{"num_hidden_layers": 14, "hidden_size": 320, "num_attention_heads": 10, "num_key_value_heads": 10, "head_dim": 32, "intermediate_size": 640, "vocab_size": 8192, "hidden_act": "swiglu", "norm": "layernorm", "norm_place": "pre", "norm_eps": 1e-06, "positions": "rope", "rope_theta": 10000.0, "rope_fraction": 0.75, "qk_norm": false, "attn_scale": 0.177, "bias": "none", "tie_word_embeddings": false, "parallel_block": false, "init": "uniform", "init_std_qkv": 0.0622, "init_std_o": 0.0117, "init_std_up": 0.0622, "init_std_down": 0.00831, "init_mimetic": 0.7, "optimizer": "muon_variant", "learning_rate": 0.00205, "lr_mult_o": 1.5, "beta1": 0.95, "lr_head": 0.00754, "max_grad_norm": 2.0, "warmup_steps": 200, "schedule": "wsd", "decay_fraction": 0.438, "decay_shape": "linear", "final_lr_fraction": 0.0, "batch_tokens": [65536, 131072, 262144], "max_seq_len": 512, "doc_mask": false, "train_tokens": 562400000, "max_steps": 4176, "dataset": "wikipedia_en"}
Each number is 500 + 50 x the weight over its row's rms, rounded and kept within 0 to 999. Layers, rows and columns count from 0. Numbers have three digits each. The size before them is the row's rms in percent of the matrix's.

# layer 3 MLP down, 320x640, rms 0.0815, rows 152-319, columns 448-511
101:515456432488431523556505548575425518433560556538501574466524510587433500500463474555470511517457453473468598565505452512589565552399430509476546541514471564622477462555487460468563533459519529
103:508561486508506445418472547395524430578560466496444473375410516530585550570379471489456337568426533476516497458474572545613502466572523520560468503482428421529479542569550453523533615400392418
098:504479542460528624495462580599493511549563481487530452489494520490524520498458513429553439447471399468512521474598557571486545484563556438526474503447535462547465483547544519441481548450508548
098:389544449513439387399502570568543545500527557483416581464548504570498500489472528537489441495501464507572514493563440505501483507471460553562452525503460443479468510541468515512530539497531566
098:470485504533492461588462562525517476505533520507409451473466437484491491495463551520541431523417565516492547552530496486507429525455543547486427423381475462541471556503429537530536443459570392
098:536494385515489542538515487547609493447549404589476472464518560453459483501495497525528396479414512542473441426491552545514471508431456496485507492478541448467580584492538509484490512506530525
100:490489527483496498522578546472446465505555618490559385514441483472426524505447429541397484398418474522466489531476468500404505523514412453513476495482443518491561519551523498470493487513480553
100:604430511473533491512469522519512536463446589610542495496622451478494389513438502554491468481487567490481421482563639556538496479418498451476513499524520480473519498594387526503555491404523469
097:567525569425445472591494449516440435586490440447519441496490524446517581513509473561533491452439507587552554494478416513470503613489503538438441471525475469581554414442505483466463537584531448
101:408487525512528509493505549454481511574520511539488498513468570474495492474482524518518458427407479443453460553544501407513481497483523488454558594437507605486530618481370448415463523526529499
096:581470505448510459513485520516448456498467481498490541544543502458445541582560502456468451460410468410489545505484482481448470470448448478523563466370535474511538437528516572533456557457542581
102:515538491463491464495416431546535469494480512498493419443430475427408491394520440388491484528526587513598530450551535497513500552485421537348481475472466521474561529566524467549601522510556457
107:566443454614509475492588502421547535508498459610473524577544409454478400527477514566512514530544483388422522428471567518486620427562467537513491493459524435543499514550447496440515441488485490
100:528409540506417405485455509433429537465563483528519550489434470388481510484461600531486565424487512353470530455504495440547586487486554534478489477510446530526529513492506558541484524564494468
096:502400435422503365472507462524507490464487481523468453512507502500532440461475461444554553523550404511438480480419465481526404532484510425530485470497431524498473487419618442611521487437477520
098:513563454434492477506500475543477544437453542440521547540561511599477533472490532499475443519525454440511510374523543458561476530376494492463509480514566466528551541488444526392482484470541483
097:511550580455465492505450559487469541481475601429511521468497527503468497508555500442467508529430411602554563576558483445492513525498517481616537573501512487490535456439457535609486398515471467
097:547547492458435404500410530420621516485607476572509449543584530555438508517560501588514497546398501526445466479522501481527548529498453450562466532551550510504487441546557458447522492560412380
101:478502485482526564551499513514508601521497467489541530504442549370467483525469481497483416549565511458472557570451530472497537515576459442455519524520416545534484465499589496546498455499470515
092:511448538390497492568521456484471566507479479472557565514617541520486481454442553536493447517492508594608561517520509508499501523484513421511586490430424537492483464338487524480468504482583427
099:529469597511500559463503521433503535511549450501571489528547576585514496551507529526536561515435562532512446484522463504543521556414478522470571426624505473434480488474510528547444508514427540
103:486528592474589528434510456450605579524474474526434583522466453492465515572457433525592499601538525491552460492523508578415572543538561425404515420555425471437485495504459511409593511448493481
103:509464523491533469506487471564427458502552488527518512520505440444515509467411504555457574511403545414513626512557411475508491510451455519497442488496430488529439541547483576568504461540536451
096:502502406476474515467444506571409522460541480457549524413415482458444532511426563479479491492508497482457485520590590495490553653506546469460615554536509498540544528505534576552518552572522642
102:574471542426481561554505547593429493550545496469553524527567527448498392636528436431502481519470501491540544519530515468576450550418543564475518522493514402537491544401533438580476482520556416
102:511501492480473468496430541501466461538550475484538452625466431459578457455458564478535519539436474584471436500481555543452489473431452578572484442511441495383444535577456454443506417466532515
098:404458474455466435526551580498578565543487468597517468495532531449569426523463549377533643601476486576562459425520516531480551510521469525543494452500448477436608502563452455536527440481532473
096:544561477498419511424465547482554608594556595418390501512465528528548525591498529476551471572510520458504511508489475470543494485531456632464518471506537507475566472532484567446623484464432430
097:595435451526530499493523516521445486534458439528453485535466477440498534485448514575505505553491512541475489523540500530419547503475467469520510488519503464505501523488514566497511491553493503
097:422491408476424416421483479531513563571522448477499445475557481592470488555464564521448518447448561503470509444558461543544570570421533501469353487600506449639534434394489474526441577602389489
096:486400500450484484587513502556567462512553463423407487476555547402500501539491508475488464493573486536567535494512507426495520465530560500536552516438524587495509546531485494463464510413387511
102:415507550398456511552526559520452429659507504574414445511486513530531541511451511518423582517462570509594494528506470451478421482510586645529415494384557475630475434519463551459392634553518549
102:458457539524554467475525512550523490473500518529469446467472541549474449478401473344497477536414483575567430496534475429489509574507500471532490523424479562523600463541449517503492562479515502
096:491539566445443623455515529513476492495527506545593510510469467505434535526483506518484428503520547528431532362603520650437521497543511393590492470485481539542526486493455545441580554483463462
106:394545520556537393488455471550434428487502524540449460478409471521501540516505488668480540440544479514488470405484512540526383460425557546545530559464469552427389430438431512513540421530528575
100:560440456501546516430532408496527500443429458501517497516485461528461492481501534595457551471587531560489546501484477522508502467545597553483510456477429507549459484516538535475468398527583525
105:480525519467522547465412514507468532563526425458455529515449525477545513500500476428602461527492468508533526382430490579573435566514506569555493419487497352531513499489539453405417521491523507
099:526533517450446389548592512598549477526461599531574543467505548582421395518521542424524501544558521524553524631493481487476490462541422411460471504520442541495537524437470516448525501594573516
104:493520481573527505535480522408514460508513594551555526495514495522453506514441490527525432525454485572606545575565466511508482486502473567593539509540474543555583424542499487557518475536478474
100:442461488475467586590482429441493422541407475480384458414427480472465504512523506446522527404619549500535553471505581524512526489433551471545523533499519525533402456472528548511572576489397520
098:518452473480428556499481545541425548475511465531486505524487417455414536509410388479435496608319520519457498505480505555524512412448443497439521545506475447489520583540424437588404496526503471
094:553447516517352550507542543482458481486547416526551526563482470503495533456499603482432501529558530562501629482586482480569577484568452558488449535548496480507552509469509580512573546568402494
103:525477584358543475487497525493551637556440500545531450502532454485480504514481540470502550500475480463545484564446474448486511546439538476475519463453607492509555508484453458454517516516510506
104:494519547516518523509469473449517575445537496559450587484400506448571541466521482519488542481557488489522478400511505556503460523564595538517462600495598476489563541456491517591494476509503437
100:461486628446527501472495477505554501490517425592531450453493522527502486523502390538513486442506437579514550459466464612500552476422477436519473424465516435512544565386406508419549467533436519
102:522512511542577543669518481520473553483518544566406488549501595506574521536520589530494518468598449567510545547463430462491559462519449537410549468479496536548555514445551527400429509472491517
107:502524473432498515606421500567581558427493547447342459549535463382497543416438414454479512517548535556502480474411561501559481541475548509421587469535507469559459559534533511511537480414438512
106:459608511536569424470495470573490442605551495542443462526500503559587528459516449440499442468480518506530505479521470576484477530523468510499527585585569550533420466454554603461431468508495504
092:566398479502504504562407467567541538476534460510467513515535486520467531505491517401524398489466569495475495510475469457489429540514524439584465534432487585460432434464486512558515561470516376
107:559477548486511415432505497440520552461545541514523564453502577559481551520433496572527452587472500527505469484536489418524516532551503547481557506468542523597517589507545564436464520508482463
094:437566534466514513495504528488512502430472463497541412482568499489439539501460516509469516444443535523519592463486523653495472513565534652473541491557438499486591501410494444386530439471522440
095:548541536573491493499505478434649574527554520485480563482400519564498442534503455511601575468459525511465481539476460455512424404527505471532432488524444510511543527466544464529508558489509461
100:542513432506471458443530529360418543497601486529555371476524549593462569539489520461422483451352505454407525606478601433507461548523514394581571536426457504479444553443495526436467486501544485
100:607489584557522477538468458512477408466522590440483477516511574600483462472576420519572570481462557523536529538413500431500534508508521436523505424556550458492485402537519459565532520498471468
095:450572436574436396577515550553515555485549568476554409445492433415487500407458523574514516496463563543477517475497434491447509508535460517456440504477467536510477548463463496426427473518538509
096:520438522532506461565508446505539481503543534479477487594555522491435518507536514452469413487369536578517565530405517472508479423450520408480450493481450418548532549521540427512525488417586430
096:610447563494446525471429516609548426523428532528515446477506503467502443468455541500454516476434475353529381410479483537467420461476482537592427462585419560464462545568490481427548451515427479
096:496451544461557537496465485517474437611481449564456473499452453570549469500575552504495459467570446596485506538567469449576525493484497515488460535560441478538531520434456565589411498413492411
099:520466487594468495471438503445446492483462474500553513458492518515544547502485454461438448505528587548536542439458473427446493502496517420569600539528471577533491555518567484534534532440540408
100:536637490498559443491529585542547498508475561454470459510410581480499456591415517551443552516545471539483546476529438541483535459514561536428452481518510434534533450497558492453481511611541519
096:492552466507568427454544458435490420417481440517481516506431455525411483510547483478537545433544467508422490549476469482421465422472472452474436503440582568455482539563461470431551547556522544
107:519508479428475621489561504544460489465504484496502528452473549571495510370420480562533461602426488513504546412498490492550575500506474600545571495458495541617423466469433495375541483511526469
101:490479472474488520496496464453583590517484507463520440525417547476480485527534445470529462513551491474552435510540552584530522384463476459454601509558416478480471445458477483371479437421531473
100:532497438438448468504510454522516479456445550589432534451595479437502465513552486559471608490583522485575462385428470493460473531539450517633606548401528450527529460489509341555567552518610480
099:548529507488510437489556599464425443576550508463464442477509485506470537514400527433426580458540488421466578531508476492492478670572454425581429555544515558545510503518519537562560469522428447
100:562525576427516553438490474496595452471512558544544499422443514484454423441474543594491491571499629469489466440568407463516438528524429453458454516466490566552530598532553426501505547391433475
101:497519489493512554485450469539548455467510444478526522564574413485449491549523602478455568541622557355589554524427520429507630511567518477565510549388487566496486453386506482488456519376512493
100:587455449401490533529592433516421514471539559463480569563497481518538583565495584512568509583470545456500462505485573464581505521435453533504450570494569419539503480505541418524458544489448519
102:548573532484495491473477452457492454529511435454528509547487483444507529562507477621554491510591516454503594587450495530473546573517483439489522454511582452460456490529602525506504637451532431
104:577567539580490431518507538527466414509465509439561398512483550516507586437527489395417564510519390536478459415569524477594483504445472491497429363412452512459515479483576439527505458453561501
099:529475469466440573539483511414496546547535530541449499540562499511502411504449417623557534360560545457434616587494490506458446533503502492512521552523545486643508510538515606506534447521517489
096:477563550496532471524543516583485478389512476457519522507551468430470426466518461497545534455481441490603489474476480515528455424445566520507484515466530516509519520379490559482525479504489455
101:518527427534493493543513474486544498417518400560450529456495420496448510524497510437433468522519460549551504465559426421511454413408517387489581449549531447478446470457431483481495450428474518
097:475469462533487462438478473556485527551502566430403461554525482511469517448496474483473566542513591416610399498506472418499519528505516588402498486574538539530477394498551480547512496494395454
104:516483486487443490504503584508467460412566565481462530527507489334474481473509505512592545392460583494431518524546467487532507470454450442507537431524545482499532589460587476510516571477390555
095:543455564515537569493537489482513466541435489561464582542576484449464469485603547623437575510503548595640467454463423572505519476475514452483533467452504551452552508588604460469467444531497465
115:471474540529517521437508511509379567571466419424474452481570522487485514481499505462548491562473532533502494484477417549511516657489600481566423488406544381526488509588490533559522482549419450
096:570599466479524550470543543511496423474510496464488508427469501514435557491516586445469514429519469592497559437381456463498430521419448489452546491523506414521498459468539493649456495586485635
096:462493498504523396507549439489562564595506557527418511591538501506456508502473553476570501503523513530424470532550513520535424538518504461451458505520474499521504542534552439501434436537529584
093:451559488567468515544476537467497521464542572530535511469484480588419494422423634532556513451463494542507472543460516551499528476456491476512510526589569424547473551527493498436557464554457467
100:431504447371442548387498529482445419477511512506591517514438395534537440465459532589531448508523500534474558539509531526580462514594457454388533550554459512483533568462495452517487475391467493
105:601513462533502550488515542429442536507567430442480438464384368629505507527485522406540511469567520562541491511616571504532584523540546619465531559421524486551473489611531399509445622453455430
104:543486465480441584449523567501539581522517549431522468536505507668485466426482423588526580508587507505491513517490477557480471528494545469375532542505505499481477464495570472530548541510489495
103:428478428382478528508619572542493350531524472503534561443555436510477541505400468504454546459498405564539599532611514529388424573416446496514360504443507429615504443467459468441586553474517559
099:498478575539499502548486596492558471399582584434493542424530525488520540484486482585589474542397432431545417454488461513488523475534478405585574510533600496541477537528448486482486462513546494
095:573513507469510560549474536557429520568443469497451566448408571552479565493416434467513459418505402542536569449463488488495562408466562473518535535547450519528500494475498458578505501483489538
099:534534432465444619504451469491519443531584459410565486485554484567452482489505432483521443488492540480427560441508470453424488526518441522465520540465451425543423517421459514484530529442520525
109:512532479482525545537437479534588495481442521366519490573481489479517558494516599542513556540524576537499585473518413468497439532505545508499485566565411533471474525438377563419466461493501530
102:463519471554518500417441416520466561451423525565449584550463441505449517560540524440528610472499560549432532538467594544524493554527452510477495534501451526491533522550572541493505485561549571
100:486479505424658471391532514517463520484558479462467547526490456483489405529519544462470440509547459431430432462486488508472468469569572475508577570516520490493407671559427573479484496465546540
100:482443483566514604551542501569501516512551449613401452575524524406489518485481516506418478440513579483406439428530527538484437480436529498598515510561600444562453471467524530491463391399537498
096:494456446505444458567434485464435486473474543524533497475474617600538491474599540575376544393390531536390472567558562511509452497528461521473558445486521419486529523444482448478441491486499527
100:450441502588425515429563493511490528572531616494494546489427572474484478540454483535523531497512496500590512534527600479489397575515467531500484448517460537555586428537539510528559501428504457
101:494547545469560529480431516420402434508530569600587508443611551476463553452552460514474532599633522598519590482507454520485489407554442514561506555536509521457544551535454511549515515516531503
098:497527415524431464400477445451493463484547643482533458538469476422561553475521458490499536552453471472532505563430416574462427517555507459354526557557519482452481552518534431442553471477529515
100:404460630590447426396568486530483578453434494530528470570545441488474477504565562478479489467453453529486470527512474500505485536479457514382436420539448569438464518535479536519506543460473525
104:484388474489548491544515536451450511534519537395560527522585452459497566513558500554456495517482568524483552476516523522518489521547418397429513474465435494529516509538506454513516479562468445
095:447481502502430545486506435443487508577558486498475515448553526521513435478513430494417483526457533520468482487430517520446436505539450463562508488482509520543500401572471454562468412540518546
097:403466516454530507512525490469449529488445446547547503515575486448531448430470701556530526485525376548519553497539472510471467585511503454455539408574496431521394467496452525574525458522492524
096:496503480455529414474531533528486512391498496463526569488474487541600453520453523516559500465573399497527401493522552540506466532471449520480517546514563501482498528445454450523491498472494517
097:464451547525548483524480511444465531609553514479595356473427509542550488540555556483582511478539465408445571505541578517493536636483490551487559542489521486502458564433586483503516470522483487
103:484533504665453555448475507513550504531401469527589524469487515509485415534505510586507493520465553584513544462453537418496628491508523451441471521530452537463534475481493436451552514474544474
092:573458501480549488410478474521509523498441450617481502520508474494427441490489452502443492426494518500523412426469556466476487498533433523488528567473532496520501543556521616532520427518370547
102:550505503420450532477595513541400518552602490515461604510445451531467497526446461446545549532452526617491409527490488421532503618476501450433427532483530512552446615554467470514559564466449581
096:563449584633539390516535474501550454429432523458468622474431460588477473524493464384483541442493525453465431500440532510437519576513592492511493514543548502435449488465462453469583489473462574
100:569506512504494518505483433510467440555464427382500480474491574561429542517567547462573520517522462495518485520456550472427484522522500509538578460522477511494489581471427467598464434453518482
098:452492503456556494445455496548479513518446542435594436527483510462493486506492578554570526404541439535446558379509441531491498503566462561524495493524483390445530390544516468447514444526493512
106:495545521530451530461511510369505438584557536548499526526440446552495536485544588462558459539505511560536562523503522536486536538549425556485470489476406520557484500618488466553512613409419453
101:553551594528486499554454414500559527571503340487415495411467456438489467517600495500458541450611546582541511571466514602534489395568541533533479436358490590435555526443522542499460441605475406
097:544464500448553510496474484475551493402512608462543446477496590445620458438494521589538505579436472451443487542427510567537493487569487473517581549487417506541514463475507511479546453420463461
101:406546463551467480439436494541452505465590475461541510506468515496522483561532585530541439541461487496503474517446535487431519449579488523513479447496566533551535577540615527536564510565410488
093:572556585520482450502489508525361488535585524404559570535472488573520525500516506537417471542541603429463463545453454493465489436543476529504449516529421479550558466586475513454493461465436421
097:451543437532594535494529436510420473530443499509547430516419494450517448405536561465484394626520510528499454473455427459576510589452405517401457560503499429421491462434498607520504499495557458
103:518462496509507442437580526547453620503516535490487446539422559474527530471552422432553437443427515547469407522547455436492481470460445395608549533524526512493449492525398456482439540493395455
095:499483552448491490424415588513513433408542562537597468524432523576487471538483443551517448458459523488431584508473448502531480454551499505411562504500520510471460455451476448591425498441501486
100:516511524488422486509513499511443508462477554385526616497486548457480481536512501506494499552532479514500426522421519608563462495558461488489425610465519629408576490425434550582464454499523618
099:539483459558524546528449495546577492517413517474464546488527597469541451436480495504455482482522464539529549440483530466503579510456554475507569490496478471438472504539472476553451456443464452
105:493517616467519391544487561538564535539490521510422471547500477485483479517608531490486428463520471445531482509582498440590463532484555585505583554461423510467463449553412522494500417552462431
093:511455506515486526423481464424618539482506528552498569538516520508519541578442577513496538512543568401432492493498453443501519532564410454389523512482539521457486524532489471436440520454462519
102:545456328508580483559530468462521544565459495518449526593523419488556552415586526560495458542569589497510487531450531534435481506525569533496536430492479514478509554471484560535454546554590585
096:417638564568540639571519538472614401509518481486436407469491416407518479566540528464608554457579538577482461433543552551467456560459534492474543546500547601426464482543517472510558471453488534
103:486439491516489531420578567551560426460478485513582554472600546472514446441588600557630389595423506509500470511544503526453550467544460547488416484473446498488501566566467461554468575429492402
102:513490578384520587428398426524460504539521507531525437419490485430483521544450440422507455438435492512504499551462487485474444519578476619534536442432538463632551550466497509512495552441479509
103:582523465509519440490505572459563554457439533541490546461532551575537544476545499564528600500500472410500502439495532509518592580396481533516447480457565501537462462554524483515557438506464416
097:485576471427585459383470493554476514554445490477492492529521485481422502563461402566485540467532539492421562581553567495540502440453429412413457511512509455418491458480516510584480520524511444
099:527480382553499562492501437533524457548496557407426507505578527582550556486504562506533438567483478476573523499497453496641559591567564484483455499499528465512491577563519461495521538549482422
104:475442490565528477561549510513509558490448511464495433468522540480484552425575453614353494504524442585513559470558514479509517510499444516475556438546480499488366493537513455460494556543507559
103:552312456467485535567517510438516515508488500529573558557551424416443510646438569543363517571544536569481540490498487508525425540469561549499508414480528519460491491496527533492398448488502529
096:462567537452456567508458527491454502541545488514533461543508542560586476545521427535479330587450406558516439483573517555444411569500535447501478513520462443522418595383505508433562477493515567
103:470536545538535457549472496499536554436456479604419451528479512507464530524450608472469498490502556490585552463494464479396473517471437516504558502489524437445456648524422450435582519516440485
095:470396489387437458453396509533485474508482575444539533511426410556554463438502558482500546551544615408518504506489496505482528466507507530499535510515500475470469483493420471439559511496493481
103:482489482529449476392553480472622486515426514495481579505492485460439379541523530551506460496550599504538497576386541549531472537575577499501413511449543492419528558496476486422492534482545542
111:459562462515476483468471485474523457417482498511510498500425449443455540551575516471491480495494477460451443546467603539546562460460410502443542594557516469374405540541471576409449566446542504
101:478469479481461448483559439447527453615474510553455353460426495541490521503507486461466562533495415420602489472574508506558517404546522555402532511631409497566468491552501498469497466437454457
101:456458542539554487600530532463606444533519486579519462531516510337435434486505467523539536402525511588487524431479505466447518469634399569560566499438476513583518568478510464446481411497477372
100:408604536480431442460435518521482541591479555490561588452519476430549533439588443421528524502521532539543502577517551498551538457527598498446520479537444487489524506501546487460471562470528551
102:442540525481529467413481508487524507509527477480563565478593531516437587571540500489502491504492455511486497467548514494489550454413500443533522529513439530452580476597547572497434426497483534
109:443483446540463539451429379507529517401479493445477492393495512415450516492569455529448491461525562497546376492452481446536488514542491491473528402594467558522483515579574584471444563543550532
101:361402534496523640495463464535438582478494437556461508512526627506413476513571526509432472573545538438554544526493419549552468473544541394457546564489418521432455439429516443482537559505527535
100:517462498442524421447484491564452533452509488457545510476583501442424525496394549572424504536453479534604402520433482478523477487509559519516461486468489522540471469477491466529473460466428548
104:467480507468536542502549495503478528531532430509585572478404533506524480534509526546444514460538462488416469398483507463494396437484565498480399515540558530442490506449419501527487497488514571
103:521475446467474515535538512440549518486470507406491521462422450570547491529523445520467420484567455425462490522467438440498407429532534472506535400401585542442489456525465498420548563520471456
100:455522536465501466606543441450570468447439462539447507494519468427573336483586507569537565511516534492481464505461573530471508481487579443506472568442564468507535426424425446554475473544474468
103:609484483489423411454511475548579429499535513476494446461523520496534530460596522469487612576559517434549433526555540472525482537453448386473505508583506509523549500520452490452435529457477557
102:514382421507459549502505368516485521496465465471513428538550451503434409551499562413486489472457490509438431497467517512500515409571552605514503508555474508518472494473589461359509546504525535
095:397500512523487493457507516456476507475523486494455522583338523495475418480514498509513509592547542541476490487471551485566569405545502521504512480466514478459477512446578507407491424524519427
098:589463505528556468474461487624591475474549481586489563517528465441448449430535524452467529538487453480555487463576508482491426433486557598496493538537489471474503415544519476570498432495410445
101:538467518431471456544477493526512452528524469390600475501441590587558464624441472439472495506468458639523510543507572480516491441444453444560446461534482350487497443555527472574513543515462448
099:590423550636538595503508542470535484599568480534458556498529521525427496451502526418435445456486549472457424523440566539549538430542465524522480454465458465536514563522527421509481440539463500
097:626531495488463470512500555463491434534493431497448580467609498489537493483480503512412488466509456478557565588432452493387463529572453389491544438451516384497406434464572490497468520484523515
104:422531515452541494543613480463511507476498555539472512448485448566509591529473520435480434456456470471492513474465519605468467525554528461580471509413543509418587498520458494492410460425434475
103:573651450497494486499651489555514456453566465597494436519553439413464534466425475500558364526421542535401598533509576510474517572521495545410610506512508506580460508462526549423496537435456511
104:466527522559437434507604469505474508551479488542508478462428373534537444478458514473556426558460514545544488571498504454526477472553500467433465390404481425536489515526480491500511493517553420
097:544468481497390502433498486509509487428552522519460564516546519478486512510549472583576563475482450501463604520607572428568532549556452548452470516478461419563523451503495535453592443435590542
101:516506544382543547389432474443580505605426528491492465388488531515444480538514437441540459441519576518436514555470504509575383541489483470477535521503578507469502517566535493548550458547506545
096:589539578444483459494461505436502567477528518458504487429497458477549530555445508491532606523491545497630559507593578426560397493513458488592438489487477492427443472525482450499393500476487562
096:494520610477521469520516578543455492555535521490482449524550571517553446475547470465553562528556485452562445556485537487498472506481511469511402555414501458483491488528482500485441500386542517
095:436493536573519396534581411442538485454532515513503472582506559560462607551526512505509526363436457447431545596501526577503533500401417513484442522375489457554524589535497507475542495588554552
103:489535399527576548409437537471494524421477496437464531558457479521500501615453544428520455492522608608448484482562453483521384594447528456503460467514428485504477517526506472520409504562541460
104:564369436503435483557454447534570527467520415437553447587448579518529561443515592418516505508603493465441489474560521494456544458415506485458493511562551481512439511508573519502503530532524577
095:498489542556558485510541478561444533551491509466513515456529441503443493563447433446510559537447522629537572598532535483547430562556462456539420496487625489529474532510457435501524616568447506
094:489449581564473466555582524506510477528463458468455487440472513539481593468436397424512586522450545496617569454459519391534471497481554485557566485542538529551577516493532525507551463516475415
098:453455541494582537476478527541535536506461494502515594458502515503439600444480410426462541486506579468555495553539493437479496601479433499553455456509462478573464492529497469443477429498458435
100:467412506471501514476491476455445440455494526472493523411442490478661481512550431613417538528520490488487493474558459545474480440429545552436534577533515544485528438429469490553453394561563508
109:442501515536458501510440519510471524490501533533591493529490539572531452562505447496388503471485522509475498452390484507447546574502484538524452454504498446536531522467613536473528495497519534
103:566440513511471451458587511486584458463554516524584436542400526449421398500513565518571453507513515499436448561520566508525496564500510528474489505528460494547551508464535555447584501538507537
099:502555555448417509515498528516451463512503485605528580469498502481527489460559538470482550511598436472371492450463508396477522494518511558565505429626491429399484488509494501553506497442420541
100:606537408573564530493452491468497526512448394491531518529565570444539426367449389440478452592526478592562500474489462491407447450518489514496520431393521534502481474553497472442452496507473413